Weights of a small GPT-style language model, trained from scratch on English Wikipedia.
Size: width 448, 45.8M parameters.
Training: a variant of Muon for these matrices, 9351 steps.
Each number is 500 + 50 x the weight over its row's rms, rounded and kept within 0 to 999. Layers, rows and columns count from 0. Numbers have three digits each. The size before them is the row's rms in percent of the matrix's.

# down: layer 3 MLP down (transposed), 1792x448, rms 0.0543, rows 935-1034, columns 64-127
# up: layer 3 MLP up, 1792x448, rms 0.079, rows 936-1035, columns 64-127
down935 098:550431536564546532507428459513527547464422544444469469515508472469436603494566463515512446528409489553511453549445467472508572513502445581466556570450487450474462509479464476457480506517502510
up936 102:446485480492526485474472397462523413476500468488523521497562494525459311545528508487458440530401522449520387692509507415453516519562474576510482510532443532461488545424520514489578531435562559
down936 111:481524438466427557455505441497535511423471492418463570388503548476532464486439503445453594399538457469529498529519543548448406550453479456565405502562501446522455472550563454571583550554603482
up937 088:431500547482514516501416470448420462513478537506438548473556450531509517425474466376494440539447545509534382486543462556527542464438517467537552546491512560483435372499510469533544487543507508
down937 090:511542438543522559471434475525509457439480507459468521510435581599606498438510460501425540452498485514500540497487523463509524494519513536412484515459461532439466567518504467490571482566507498
up938 106:451511516454459450465480472564504562553579451408461522532604387488429491458448522459463432475554502487382431502554527435432514462550511461451526425495472515508514508483510456542556475502441401
down938 100:491460517485408485400483469503481552552591422542482570490419513376502444471502493568415476533524509517492497522471556584459479487591415512451597445520513534473539469467490379462533464509520390
up939 099:509471436531508543574570489472489457467445455527507510541539512471571564536456520504512411496554478498536561466448476442488481566486499533484514397522530450451547489453470383477419525442485507
down939 113:507471490551481511590398451463597541436421530454483453499425524490521553496563501503431499393411469473499436493551524454433475513540539515518514454486479468514402543504523488500505495514478488
up940 101:527529441481542478527450568488478483534456552532565465460459446489452528437564444435443489550469470515510454551529583526482537385568500549483528556566524521512510439552429525447464507495515427
down940 094:528443479607493455578440556458542503524522482433638411554521557542574490522498531475544557490585558491535508471556522554503481537465556470576528524456513535567483543510523534520592526439525420
up941 087:479549492445533449431557482519509559529562591572483477553519466514460463476453541526493485575573520448522339556505536431440418399522569490465398481532516520497479477551450511485505475564528529
down941 094:434531463528465616473501506511482488544417483477442335475554510496469548531532419461520591382422457592478483463508533362508572525493494506499449495540506465453476419447513504527550527484508498
up942 103:495470523491562558509426513507514482464509442439514475498475437524467556485537533512492483408450599569520612543494460494543525472545517473538490564561461579513435503578452469462489456550584497
down942 108:496485443524488499515531482455488477485462453447616503480457457504466536428494541613477534505555621543552453499465487504549562456540547471393504465431575533534496538495505506404486598391542492
up943 106:545471458528501507449456497417399507531458439481472430535474496568507517441460546527477464495462593567528537571508529505421588428497517552476377496520467508425464435504523471592572388464511555
down943 110:487553504540534480472560443359514453361485483519499540491488420487597494517469554522477476606416511571549446497576460517479485452515568479558434450439484508486501495450569489403498381452431490
up944 090:426505467566467534552419473457613468482548489421539526498398448509501472541504508495415496452480471588552453571519489492439520538458491528498433476515471573457425492514598464451491486471475494
down944 094:503550581554416582499424580452430538457504639538417527533466508432503432621583454473453530415548481516447480482513450525491539446481580470497537567398546477476502429573480459535469605474521489
up945 099:454488524504444616535445490497536491624490385539481450478365454538435433517491592494472514487545523509570562549454434463426529451546544530599468457490576568530489491476559492551494481494529533
down945 092:484526576489455558475458520503552490434500474451515534517512535450489445473498485505437498490432483469495478440536468466517464482565611346504523538535486532506493564518539432394491502552488514
up946 093:476481435565543448454481422569504497433498537448549530518486510457469572499504480545520509494548381459443521521498495504507489474465514440531458484514496454466460439467486547392436522546446445
down946 085:488491465421514506380581478583535535506432511420460490476500480454570553533518477477594507488525500564449405443526526534515409496466456502579590483489491422545453503599489552537549479563556500
up947 105:462526566458481582546455584473508499481482458508449491507492482466487516420503570502446464511597509490490491493510502500435465406509490476479433571523443499481610542514522562554412435482514456
down947 109:443478487470411461422502524546522443465487388554503516564643451429513441459523585404468496475528462500573583507569484573549519417549460548512433514603440464502604594426507474461441527438516516
up948 093:575509514509423477466513458564468415416559537454521484579464433389534461524513563482565489399483515461457456481466572520485493559503501471447466472469472439441549539503529495518462546462547418
down948 096:459528506465495390502498513493482492557518538611394472534572549449446471501548486489489462543446477619620422482416558516533517398437461455524541411530579452477511482575549482510458528531444500
up949 103:526525505554501469431447431463443570422442480597452515518434430475517453563439477458471514471521510518540537541487493417449505537483471473468473615506472487419499542480477496381506415506532545
down949 112:488480386637506543458569462562513507481559504474460629507529527589586516526501478489542508409553494543520481512482500458474536538541537580493468374540514497561526476547559468493449424470601389
up950 093:454467504417496583443475559429481461552420517477508436558568520525426471459546512402482538512586498614508534529529491485570587535550522475535499502444487511463445574462490547517435425544537584
down950 105:406441428539478575488458451451482530518510455530485522578464509557609546547566456528476504553547488469503508429514563458433471464546542547514511552470541704548545441462521453540405488524453504
up951 095:507392498566468584578562495459467492503606573492489489660474505507505556416470549463478447453434499387543410444469494528520532485480473486547461448492434448449572480511464565549329545485500475
down951 079:480519376552484404512605562591480463505489502445521540491488498463524539457505509565493453449521503481508545517522590487496517446467525518516489634501511525568521527446527528469519501538452588
up952 101:505479419454536553518408506513452440530391567465463466520521479562540536560455462420526541474578516511491417550447555552538498453469486565533463645547536543604507479468493486503495490557567480
down952 089:500549526593513547514475429426552532523531477466624506495604551437402533483479512496501438433419453426573520537575569522520593599539465570521480510444462567510481527476645561536514461483443525
up953 094:574505573570535362528571527528572505448511474533511458511506485461418507575467455466434502499492509532524496556554525443501415488530451528465526546516528508406520535450483521501540483496487553
down953 102:540520438531443583488577534533437483493496452460514478453464357441436547566509511490476400480466536512454475440542567447493524549469487475484454627446471500479500503533490486482492443566490489
up954 114:554555607502474470459560532438523559461517497555544473504557513426511504481467446528407483444607480514496555490481502487544463464510453459489458486537502576378514448553501554569507485527523358
down954 120:480451543550468454496505473456468532537539494518482478468508424524528521434412513480487461510516470590519410390526435558539467422493515549452520534560558484448448532637583526532614448562537599
up955 101:487483567526466610565433504466470445566473493566511426502583477493362483469589580480591511539528514521372534456500533502486526477512480584541381622583504459476505468471467518546552516556501431
down955 093:539543508486499410622517507472511393501550447556539538475534479340439490445533527403605517529412490485395532437542370439497499542448468458522550543564522501597471505496476562570524590439513550
up956 102:488499429535515585506430472486503447541518505525490434453392454423476496535539484531519476350489607519468460482504517478517511397515520516505575461502597494524536442483498438488490525545492465
down956 084:453523568503458514498415466442488422506521594489496547601511426424435557481557520491505578440483490580432492400480493463514581487491487503465545541500533510431504536430520566414396438477628456
up957 090:560518520565489563560524387481476464581463580507418545516585518495494512495451432478609435435444469471520500478463532488447462521444522535458521478528568510460465482483534484498470513543531570
down957 068:493454379487620469440521476414482361485481405401509425402513494614476549493589561523493473481432463501501491531462518500466553511453534562442494398561489545493481488581432574417435477495492500
up958 106:444561472372513527469524420454505560449532564466484483520561432450521502525559429581605456502406580520561508494546538638524461559566490487576491545542490592459542490402469444466359446540518506
down958 110:511448540419447544491441559464556572581528540489495545477499533534539489451523540438414555531478537498453488545569499594501482530487554562503595485555520520528491508424552582492443500545494474
up959 102:515522453473603538442482420554461498423377538512416483568389574535482546548442537550568451484508468389388568483500514522500513574520535471526490481469430531466488433557530505507502563439495519
down959 116:536518485505490488554556447572451471505527564501442510425409549436544442547457528551472541505419456501431503459603508522504395470537541504518548438520510459538443375486539514529472381513477491
up960 101:455515517468472479496514416452481425525643518587403517518514473583636490497497440503469491451472455472494479467520549471551488522465403530458556482472508556436462504428516400471468471489478470
down960 092:438565578420522536533455607480489522568538512554466451485510527525469540505487480454428503560459443506426477468494474571521496499473520515502507460416480509435502564492523484489547480491540402
up961 116:493429488490452434477519608527450551449442462438525503491542510530512431508515416388458494534552477505566492464512523472528458479526544429524443505609555500473490481547559427496488509512556535
down961 121:495446457507534400418488493431591415455463451363458504452523564512526423506619534430402539510578453598544512520451503490528428381462496523448482539459524536552482417517478441472481490526515450
up962 097:458574557546534580490404588520463484464509554510554453520532474537467533493563504586418534542547550485509501543439493405488439400494462485449555457481524569480515501508583479522582451562453398
down962 075:472602409519470502427491464455560436458554588515528493505461481499528460538471486509490573541502451541495494512459542553521404531537623546559464506522569434500416389521472544472574505441552495
up963 093:509505458546586509491450380434451488560489428468369486514527445575305442417546503497420517550481412478533481534628516467456503580469454545475434509524459440500497534393544466503538602447519539
down963 089:463486497492553509479548514491505399551566464553486496460429531558552410538509486530502441486583473496462490460485431540473556478454535508570467521481512582545412525424408485490524485486432428
up964 106:510507473554519466545544482431515504473511547547552479515538482503487559539574492448471508515485554626558454422519436536422586468462515554515508415457381588378496482423473457497444512421628480
down964 094:517647565541516524513558570477472536538421544548429550445587547494447484519499498461482532570471489438512530427569524563460494528455495514420490506490477515446527428501503547402486459496511564
up965 102:462498510416539486505445541544535429490497499491505537513417483392521450451447439491459540507468494519498516440443483522523526486530372513523511512579462572540495475491515450519471412506499500
down965 086:444497464400466517462545444548492526503574521494479466568533354500522500428452458377521495511521456443550491524498467443530509517490559512486397454481513508495490529519540552489453535422377508
up966 104:472525487499482533513431429498499474482456514510475428469347489576407558443528567352406558426535491450542535601472577527417550546477476483516530520452500546542577585623505384465506544503527486
down966 106:535503430469547503462510521500471512572502483483504492575527492552521448439546441450468559428525524470609495546449481592500511514505461537532404447414565463492513561589524552421459508528616491
up967 103:466485549427519488571498484511468493482471651560558527510539564526540508537536538508435459457458514585450465459648482479507488442450497471498484482490472529455432466524458501541518561541497509
down967 111:491461689524488390483529557572476461534511533585587442468442421437492519540479438559514446485561517542625493507394496482527505533511535328466501521507526363553490500480469494519409424575510455
up968 096:451455428582596527501373426495472457506482357588564542484380553450472508512554462442486479466400470497588538577390471476526571497525481517515434609450460417439524555512519503455528478522462450
down968 090:491514513476500473417460562526443472498466544490384458497486469460511511482528496486336411486492541472501451366573521436626510478460450484411523596507548573476492499527530458506516513582464522
up969 106:464543651585499563515388500480519493426529383454546510552436469578488457436423541395495457504545487494568540491523394520520514499536443465524533519526482464496526453550480450552430424553433544
down969 111:481516498546532467448453435501477549515548457469535493452495608559496504443426633465484497528502505509518452510476515437555554498464463479565511501471489563488527494503477576550530500494450488
up970 102:551605562523570501489439527435506506489450540583444491513425437474521447352466538445491507517444447537529497432434572585454424480484474485444589421585460511560513530448493534459342552521464425
down970 098:440456530544537526490540566471528434476467535545561540388399536619524545487464568539551571594456486546492523511474541407608524372524636521479503409509577418495541486407474502406451438603480462
up971 093:538511581444490487534494462508496519506485398514505421521505398431476530446577516488559558584476523466580401494536585419496521616539556439530563367474624583570550492617525507518467592547475524
down971 101:405413473556572539565556542511559549469441528507578543572484508576420551456500476535486564545429503502483449542568532540544536448638578590417405494496448447465463439415469475495465496439476537
up972 094:475468544440511509439538516371473464492534574443458438518432570523521590434481460484543499440501545494674545514489484543410525543525504505477515400436503372476380430565471431533526540474593569
down972 102:564497441544578492474572505511543584531485574502611442458521523493506484523514452524500553498517523425628517568483541539563489435479510489531518495613591486511554504556497558505448442515535454
up973 093:583465528528472453372490475525488475489482509525563575557515483408514497520516420405476505450393479515460436452518565547577563525575574514517534516531474500493596550580413540472552516492568554
down973 090:550504502537528547576412564410594574414459485544433525491510591500448499495517553597422545515439465581526527545390574465469536462503526416481497477455539398425551511505472461490513472492495509
up974 103:493602514503532511498491408474487459508402378490457502583526404456512567442494563428555412570489461518492524477508592531487478345472513487504533483535478503455475569528498531464598524558492510
down974 112:420586508579506548523543496570544510520496512418463437502486503451508479455468414531549454469465522388578451478418542479467503443516435520507452510410481497460578495474479564516605517594482530
up975 094:438507627454466572551508471401529526491489488518564446504508449424428511449474550531449526464603474521526513482464500495559413447455557505498469464484465479524498393479483405516446517455497412
down975 105:577556512442400549484444531499487493446452482466509574482438447547557570526572478452538468451519566442550641478501454563525447508523566510461418464514444506533567464484545485562563526513563542
up976 114:461438541410522443529465617435500494508538505495455466405473545537503524515468501557473539434521557530541562442473620495567521427505569509525571520583499502524511482429482424474610552514546478
down976 126:532486502561553501466488510517497487530396525470503431472472434439454577402496505511433498533483448481526492523459536495608487555484533403511585502491424560558519424420516498496554441674462571
up977 097:515537438494505515477461552563426491486441548581517461550544461508500529486577532472561529571583409515529529472408442603557553474558454508506463536503449537446518474501382435524522529475464398
down977 087:513478489447506487480503660434493459499546525453524497515484503521531437520542470567437471546503540412543450546453510569581557435574533465575495485479402501504476474531510495442487492420507490
up978 089:433593526479497497482488504530440440617355504514523540473513415531505473495597408469582524445474444461497512527427498487488605460514477537500581513457600576428531451468497484552516475597488421
down978 095:432439362464584568510465438525440513476612459513463474502538617564506488484473522572512502479498553542464572591450517480609497529464434514551429537446487454460453525517447490471442532482507498
up979 099:567426541538513542501569481469443506470462457475476521492550389560470412541528533558471476390458415507576573542457407530443536568469584529500528553392520454533481513523571530457451538534505537
down979 072:430393569437583513494466525462608588533576618483536526572556437457513446434484390504478477494489556494526482557535478478519431473530541504414476458538501512472577515522518567506521540538426497
up980 117:499370565477505532446519554502479519603459503501480463514512457554520562585558515515509565479451457372498584445448538495422471483463480490516542510526498464494456510492443462515562541501576519
down980 136:464568515423444538462479437445492479481421416560457507550515560437448534396467535507463428515512539494510559479553489412454444582462452520439520462551456576558534482611494518550502505511495450
up981 100:406522535424569439474549434491471526545482443468516331451572550474462534461501574418382433339568485477602448497547502476449505539550542522450393492588395529522444505529441509543507515462490462
down981 095:421486502554435576494567485479547494425451505520558483495484567422441482614564569541539426486553367516462626494505514551489520511435538461503455566506449418464549553526586371502436469543574507
up982 101:450605528545535350570518562501500576437540405553464522527472483525453540479547646534469508383570586487508426493481438514481562420410473487488449569453462416578537488466532442515545502547490454
down982 094:501510526438488442477415523517506401467493507454542463517468463414542583408411516424473475491484504525510507466555530521383488486514497424431515515620532476473399482466498513487535538515490523
up983 112:411498446501516504569527571495535425494536633506453526480502373453463495560539387516430491520504498492510459519649527540529405484363523625483556478432569583481467544498466542532465562481522553
down983 118:545471553491482467539484517482623503521589444520485543404544534448404504568515454458448519454555577575489515518544550544562536490440452566485459539440606485495484479509544549549467473533431455
up984 109:546522480504525550590462451506562517483420576400423503570392486464578506496485565515521443555450516491465404460471397609561490435532541535413440537546445463496561489481480486465455532450588497
down984 110:437540598554482621449504544516420500471547584465403532624529449491449500545506569532434487503493500562423540548539482590532468406534508499548521618491471434538516526477430462447501531591519583
up985 102:518527571517483557477414548509462420483621437443476458524511520516476354434564522488534512577600429570481403535485485507482502443510488472536577507568536534458529516457399444545524492539460507
down985 106:529531541556553508546482482541474448492468465448478507576516452503434531492537477478538514576527413446573488475471429511520501527496543460469589536446445499535392366575545533498504544498514589
up986 100:541445444487485546461453568557477436421460487516466516505513508480525522514458476438538563517431587449494483581483415540493430526546443509509484570458486495512486468495489419550480600518560429
down986 084:596505533613535458574492510615504512445476529531421540564449503400470552445512520510493480505542473606573543496481436478590438492515487517425529573535611533483528520353502489559533574408492459
up987 088:541470512481467585454432418512536494484467520490475480516444496440505532381523474464567556495419551431433516520454487533455505572505459544451597357498528461442406520432523529551477485503514490
down987 083:453523416557536547478498516459572509471481516508506532467470565513516518426516407541542558581489500582515567446454516578549502491510426515552510414508462526509427534559467588493496526494449462
up988 097:484491427435510583464509443452496427455492552514467506495452468553462475559532480459511533451616506561507523549518526502474472446581449429505545576572573533507487536508485482453529511513499435
down988 102:535440440480497440554426470544489449445615502487581541471383474386500517434533486537479479503484436504507571482537441427477536465484405516519425471500534433455577517559506484576516566504466507
up989 093:507474512521463552435451433432501463417425485472479413482566451623459548526443537442500522497561467554477579568540551559512602409380488463514533534356532463459497540526502470551504501527410412
down989 093:536506462605493537458531489552467465400443567502459547472484493480440531531518465529474477451441464518564536462424530511480520552504455444500462516497523585442552528492558448523540506508563559
up990 095:505479559478476486651485545597427429546495500500477531538585479554534492529495533407487489525523498528500484614427577489346517440401470541443511561455481460565460539487522486515522484508619484
down990 103:515498417541440469493484452637465475478505469557515403454483497460488581540455509461436429432577418487463538438449476521513571537450426438451489451485549499508588500460464559471497447498489471
up991 088:637540614514476483509499490539466470446521404482492607496466535512424486461511569475577563434431468426461597476491568426503550496547440570489547500488530418425533454481564526449577474406555507
down991 104:531477536553376545530482533473475417574436532488485416437455523525352502451512451584412457508470492470498539603549540533531517496435438528468472526444509505542397411494524428525532530493484467
up992 095:435517422550465490531521486598495508569463445572517447529431495532611480375491586550491569451493612559456494501511541519327469486558504495443488497491556496561486500471462495471517509483468492
down992 074:497529516533514525473585529528567556536485484491479460521538439500482533509482490464533468462417565480549513462546511500556564564460483495476479537502449549523493545522524452533543468475561484
up993 096:480507473428503479531520518502462472539495512446492476485439513394493531457407509529562465566560486475424509469515499466517494522564533601536463492511438505520473557524514419427447546557623601
down993 091:481503492464511440503399530531543425496503454520503476442494521421595521455448427508515528600652575463440525545471488462546574481543507449564535577470478603559561540493579556495469425464533385
up994 100:513507572496411371489509470599544439589610552554508549530470373483514456438467509592553479472603548511499512487440367449599498446547487531417513522528569475460534490536499423536495555494429480
down994 085:547517429449551480537517421575588576500454572494488521500526395484523458560500530470501541547450468505513535465344423544531467458534555556502523446463571629456503589547517427432525561512605529
up995 094:501474476495529474574488450451615469513503437470462548496474341518470578499517469467516570501517505566411528566530567474482464562520491523482556482470534572416445428500508502554495388522528421
down995 090:507517540448467573453501556434430547521439532484506475397557526534548452560480482505537505534451567449543469460467450544494598480470491470520595479613521462515518372572459420511489457571480567
up996 099:521426582472447550586501510446474453545532474511526443479482485501426512520488442537515518579487514432489508552529459496453526451423490497435430519474455531494463401499560468480511441517526398
down996 111:504507491466453516476566423508503508536518589494503488576452490504476479570462487529683552530528539498522436455530506489509590449511520550512549567512496499474562504521478503542383456426394466
up997 095:477572546524444477440457571494486480521469555489376537393490534452567547543522502548477428543472524464484508550483511512498474497523486489526454474491407494496500577562487503521529504376507459
down997 096:547573495469550508468466446586414545538496477526547578453433651431527544547486554533546415463495504450520480392578501523570460538487505498474445506464454463549494442555529373437530542470416424
up998 103:520513476554579575507543503517557438529531497491516475442528536490488480550477495456485486403484495569411474535466517558514532521570525513540466507501525570580524517465428386453529506498466498
down998 102:516439481486424456503474448464466444466421515571539364521619490475482504507471532480458555576519420505524455554435533489526478495488535552482554498428548376427444525509420485463558509476572459
up999 099:444500523424568528461522512400520512557417524394511463507586448465533453493430455491493492573373445463477545515555439452441586391522552590538483548492562555544463553496480504383399581581461543
down999 105:497442544513507434431616506481495529460461494478476488473501487521525394493431512468438476535466557534433537522543493462478534551562499507468466484457565487575523529493460492448425518445476556
up1000 092:487473460532524419461469456446476454478558507393571592479465502517555471528514456502452477508500513592504523522457530492539446434505438418631452433458387613524431439507436490529553467518444433
down1000 095:447536528514451575520446540583535508463510527616446465466572509499489529573378529496463642459528462444439547562400542580568551496501431503483508513563507491477526518532472512453489417447591537
up1001 096:374550513539566513446420538495456514522491575465467412429583492608513576467495427490482525545530544488469496476417400443530480400529480452469476511494503628558571544671473533563505564433476459
down1001 098:437503461587540518431579505428584465701587478531551417464542515649502418467451474542428511531572544431488510530393464520522549417482572457559551485429410478541522528506492516519477562558487496
up1002 102:432467486380368489483462513476506493509593596424502452415456487476548568466483518486466432413599464506590528522499433471506512539522509543606473539462487529481508582469585550458367593480474522
down1002 095:462482527484526539417407439521537474448465577486431530462459493526509505506538453526589497375477481500588526478437562466539517508534549552464452474458469482500492472525568445449311561535487499
up1003 096:493471435511416407554507480566457527509585633431418439538490447499545492440518505533471518506514492580487508491563532476532406429428527559506388459550558580524566490589503497598417529482457523
down1003 098:482510449554445583493507464409557482445488584483421473474487477506515553579488437606394468392464463514499498572478508513486534543538391475554575590494501492491519456419382533459493557551503528
up1004 093:480450455580434529525508500523432535505564573480540502554552495398467504445584502518577558500536667492523502481477479448533479474532507411554451399510504543497434506505456489569407495472517541
down1004 098:432548514457478535581447603488503500512558506427532460492556542475463343521592553532532492507518570505409409505464472496505496474595619379493546455534501513426468503490540481490598513445451471
up1005 104:522495481532571495540506502539443432535527516491453476539488387537519510452456550533457523600448507560509466560523565468463543501467540553567406501494494575533438501484370540556441514542505556
down1005 096:523500456506464570473555560507510436488489509495485504455496629554533467496491493427478428515438552544491528571608373445606489509483659465588501521530517442438502456512467487568469540465529527
up1006 110:529536506495534480497461495487498469424536467456542516463477418548527525522451476558453430449491579511466533454499573528479484504524498546497539489523460486460462557482479505527509501488509497
down1006 119:513524531536488534461519455423548469499540436495537420537523446517528460410521526549568363539555499505446486449508515511406559396502480487530595365470519567418536529524430511410397592561478534
up1007 097:432458456545470509504568601438418525427523452448520434450559514494505523484578487514507533543463514564512471559585465510448568325539528513466524498467397496326428468553482468503536528428399429
down1007 106:440563487462451393447504434418492480487559494433546558453481527504514528470464555456500555493522470449505391483499395441538380422571485520477581422443506473524499545546422550470464579460514439
up1008 097:505543514439556501512419484474519556477491492502441410483461562483503581459521400453510490656540652508532559548498480470487550397529495499411461518543401459492530635487511499422445485462461446
down1008 078:462517385425464430446512565516582460542519471519552406516402462558472497504457546592505467503491493536456544611536449509505464435459509536515405378462506525579449451435603473476517440538616507
up1009 107:425426511545412417476470608542477461513499484498478535415568445461514509544548460499514468537500508545574517492448475459596483401525424478427514492585559526396410546533542517500533476461527470
down1009 108:465574489486438490490480445511434472458529482569494506485531451469504610513447571495554512517464402509483462532515421554477483472550530405432456421494462457449530452468540478489409431529559507
up1010 102:469459493575538507511490549485538466401410513430518481593396526561495483493588600409504473439450482418556477545433483538443469443567470428511515490537509505520583517514507508499456532456584477
down1010 100:484477509493553513470447475376461460495536574457525445521574451537441540457523506574578613477397587416568618520502424466532415432521562432495553460545558590554549508454482484507496481504518563
up1011 108:549516492460522542604528480513532490544583512559490522570487450559469481485547519540502522518487561455552476443527544494492477426534531481527561564734480521524590540534567484449485524560542554
down1011 102:465420498545442443410520461491457486529526479520466516525446477516561466519545539475576475521500520522502449448408474536518561543525407488608469527504534445530490512464536507475567503393591478
up1012 095:497496539567485547499564592566541516504537470496543528499419528522469512497502480460430570510515539495458477472543438410521631383522533579461487367519553541533495549486345458473415407518519473
down1012 086:442642539514494463480575428523450428500516501436524464529451447601505501522457479470529474467456493576487513528567571446480559519487509428572486388467554450416624558611574458493469481500574572
up1013 095:475509528504451442518502608542514573514511463434475465524483475565421514471530574515561494536492522472465460532541550445450661499374487450480441496477447416366500476492483502532536465435512487
down1013 109:513535599469553445499495561466476426454493576486596514395448530399596481452467514501382470551521534418532466560434577466630513500578485506479516454504530543556543442491483510471487460464542537
up1014 093:524410492466604521567489444424421586511452569535528505587442490480494527496415528588583445519409616524538452467490498478559517591513560584411499493436525551432540476520511492378338556460526391
down1014 076:526547503436527506378480453486470456507503498576539509465523495444563564559470526574486470482532540553533509528489479551529589548501581508553494556488404560568506483615500452588510558530584583
up1015 100:547527528461445526456443501460513407558472488605493505540552495495583533490540542504549538510487509544510556526447434539452531471520455484588543412512474535545611548481457590479433555486529586
down1015 107:482585621540462499504590491487473541541545478469512474532519404577457521538423613506538432434460489445463530478477579549575594407498485455557482515516504410484592468481504510523495484511408505
up1016 110:548529532479452466509512562481555490483483549517527506565436476492510493523541553547462424421544500527431571515495445540509473447583477505503550508550502494486516444437553494381463521460524507
down1016 110:546474551551354551490423550589509475520434535489482574537504488548526462526473552504513464479491410467508482524646436531507410424538512513486571464517459515560462609514507455541457437578473533
up1017 095:486511541484539479574440516416513445632528379510478489506515406544590537547660551506577505564499479522567533479450521492527448541565470533397487498472470449475403401469520505510545541501511477
down1017 111:467518590473590447485532558532473473475442500473503580540533567546463558540478546506448411463477454484524500499477555499502459516529482415492548530441426538552459502528537601549604544527448482
up1018 102:447556470588471519490535502470539498477531612491531509479463506572357466539456520523524507467485495513459501429481609446529518556440434484526501444558472508482515545519544466466474538555590481
down1018 086:457470491497506453441588552418493497514553472464499548540585469534505479517451417439555480485526566534552624488536543467484528548529492524545586414494548543401473412449537506534477509572419516
up1019 098:417498589543475514567484509571473544518478519486430465520450510452531504499462529450534487554548540566537436488469454589505448517429522501466512594532482461441474478553611457495522522464508438
down1019 071:547484483502520458643548547420479525594499494469478530505548441620505551472495483559511430494549615561489508547510509439515451515525419519510395523471497495466577507512586569522561546499377492
up1020 099:456544489445506549501481487458448497485463475554538527569470402479461492466479440448444524487520761602448422437443517469458487469567572483493527516523466488488642494486501455540511542502451486
down1020 088:487549436522527531560483552473459513517462506421499518532466492584436416447496462588420621500507513415493472411463520460607493494500567351434496500452508538457472464554468509494541422447454491
up1021 085:490429482485541583557533537400544489534533519410459416523479583536511598541517460556440462513550493452484534445477518528482465417472597534666448545446538551502429527549519340457525493475478384
down1021 088:605499526530455654439587461506513488451447478488543421563422463567511418522571441537535411420522497515454507498432508528499558536495474586526484509479434438569421466501477463491465548539368453
up1022 118:495512519472553576425494373490481453511528517520543396545445485538552464412477523462489502509507415538536468503483567519496472511464589555486457524509431460396476549429467562523466578475461492
down1022 110:494590533508559437493515461569484515504494530505541492531501541522480555509506560439492528506503478546515459475532473491405512629499517447480494473561517524400374483474508509439499566473492487
up1023 107:477382517514475496475530456441536502510499524473502575434457503462518459464421501466504498513514529547535476511482577593420500444521540564528440521638485500494503515517559516518457509513420477
down1023 085:467509518446521485466451596482450515514499544450459444403456557521434470639483431502537425444562520502493436496432450520532573539562494572476384452505576405479456539447435481524455564532434395
up1024 100:517480445515497483508493512496457490557603537534573470544471519427496506524456554438485522448523570510489557461566475434372589406352465560490395485616473472553500495380480478523490488514446500
down1024 122:619526537523598449485502456474528454508544480521498521507586474495460429503492606449487480543531586418439428482578514649470545505498480391611509478522448490479604469485536420496487436588539519
up1025 093:535568440486507510603565397398471526505569496493540537486509515484457451516521591539449544452555616427502488493518497515442493484581407525431495548535567468536478493492533454471550488449530457
down1025 093:496524504421456518514613493462486445433580520537616478521543512502550426551546509552537462481465544550566554466533441522572462448471448453578549533522532486524474501530528535553514472481492534
up1026 108:455486483464499460548524456463448488526514527497483497592507415532509430409486563548461503379475446521420535531562558514509439476437443386508581532434493560528565494541542548472409509494555576
down1026 105:557515474419434570472477492533450478577629503405535463535554490418489459434520528560513453497491501430481406477475580459520498497590430491589507527483502517517580527572511509518441443489519474
up1027 095:460466547522524514439508473462496544518524509501544422421437438537620534577543630468463415510564453417463524512506533549456489521496522534458490558504593450453442445528469499518512501454531411
down1027 089:545500458557456495537443482477489491616483514430431578476621600575432506483463439483533485530510575487462445606492479463552554505557551501527467487517505564526499590475410481407541512508551559
up1028 098:477538451469499471502556470535497533430473536528521591436499567577464554561466471490454515489488540512546556495518579456557530461451469439582429560559579557382503439426477481536567532422493492
down1028 092:462578538413499530383445476511537560526466425425478447492498522641439505496498407456604505508631573429534476487535478450550598508531498391514488571463580424509502621495530470452528470469448478
up1029 104:485510484484568544532461520533494460461473553523476535543548497521505480450514551355541482569564503531521497458523446516472513547421515482452513430505590546478487434508434471491496453453482518
down1029 092:457433371444492513433447493551405505434507484537563435522397548484542442507526505537510613514583513483507515455410504514487518528511461531577494501530533514473391491433545518515510449463612506
up1030 094:536478540567457580509597462532520539538459463476502476496420536451509532533411439561504484450507495410445491481484497480486462397491444470507481454499515522524503495429570490559618552493467463
down1030 089:503535486388531540488489584569545469547471527487616514440383499416469555537367570498499495516470535548462360441513477516516499524516470454486593554588500529520424476571514538524447499470529486
up1031 102:489468524545544552641502420561506458472469406520547572593485579528496531522468436437495548524466501581566489594434461499350526540553489553448492525499546546397444523488477506479560421497514538
down1031 115:458497466568402464498597572539570521492431552489448481420482453579509469446396536634519504565509391479563572488442500403495469464446464510582501497496518496558465534505567497546468520536579470
up1032 098:518530511560507592489436443493497479565529486587423410492475486518522394530424513436473429527525468514568503447495466582509519487446451496523505479562496604531568487478507578403441463508476495
down1032 107:500468600451494510556487526519447480504465542541613514492481566466485521427516470451582510456537450495588412588439555531507505525540560513563549407481490571561495595507548509443448481460433497
up1033 101:442495488420467557492503514548548560575374546477508479486437452479496562455594462540520489529508489485516519569505452492552474410530540549528428409472499533522439536470512561508450462483529543
down1033 104:501414480463511483531493506458552514529425524448502420493500530441473523430409532491521454456509473592513526420514472493583479559465393501485489512514516472515443409549532550547511501478518470
up1034 098:487473525542536503533525580473497585557599551436490513495473493507538429499417578532468476476456437529505473533483531472508471497481454525460660555412514501408542451573522503538468439500525502
down1034 089:628591504490468493437529487523466584434584518569547485480476605460501463511522543449539543558563490549493420581448462516548481502408377521519468553379416468497591502520427392491443466550476449
up1035 099:499509489514618425465500532643491465512553479417460513532447469471527497451423458416441497433555491422552459494539482534480408417512453547507509508558546464515572455488542545494472603524483447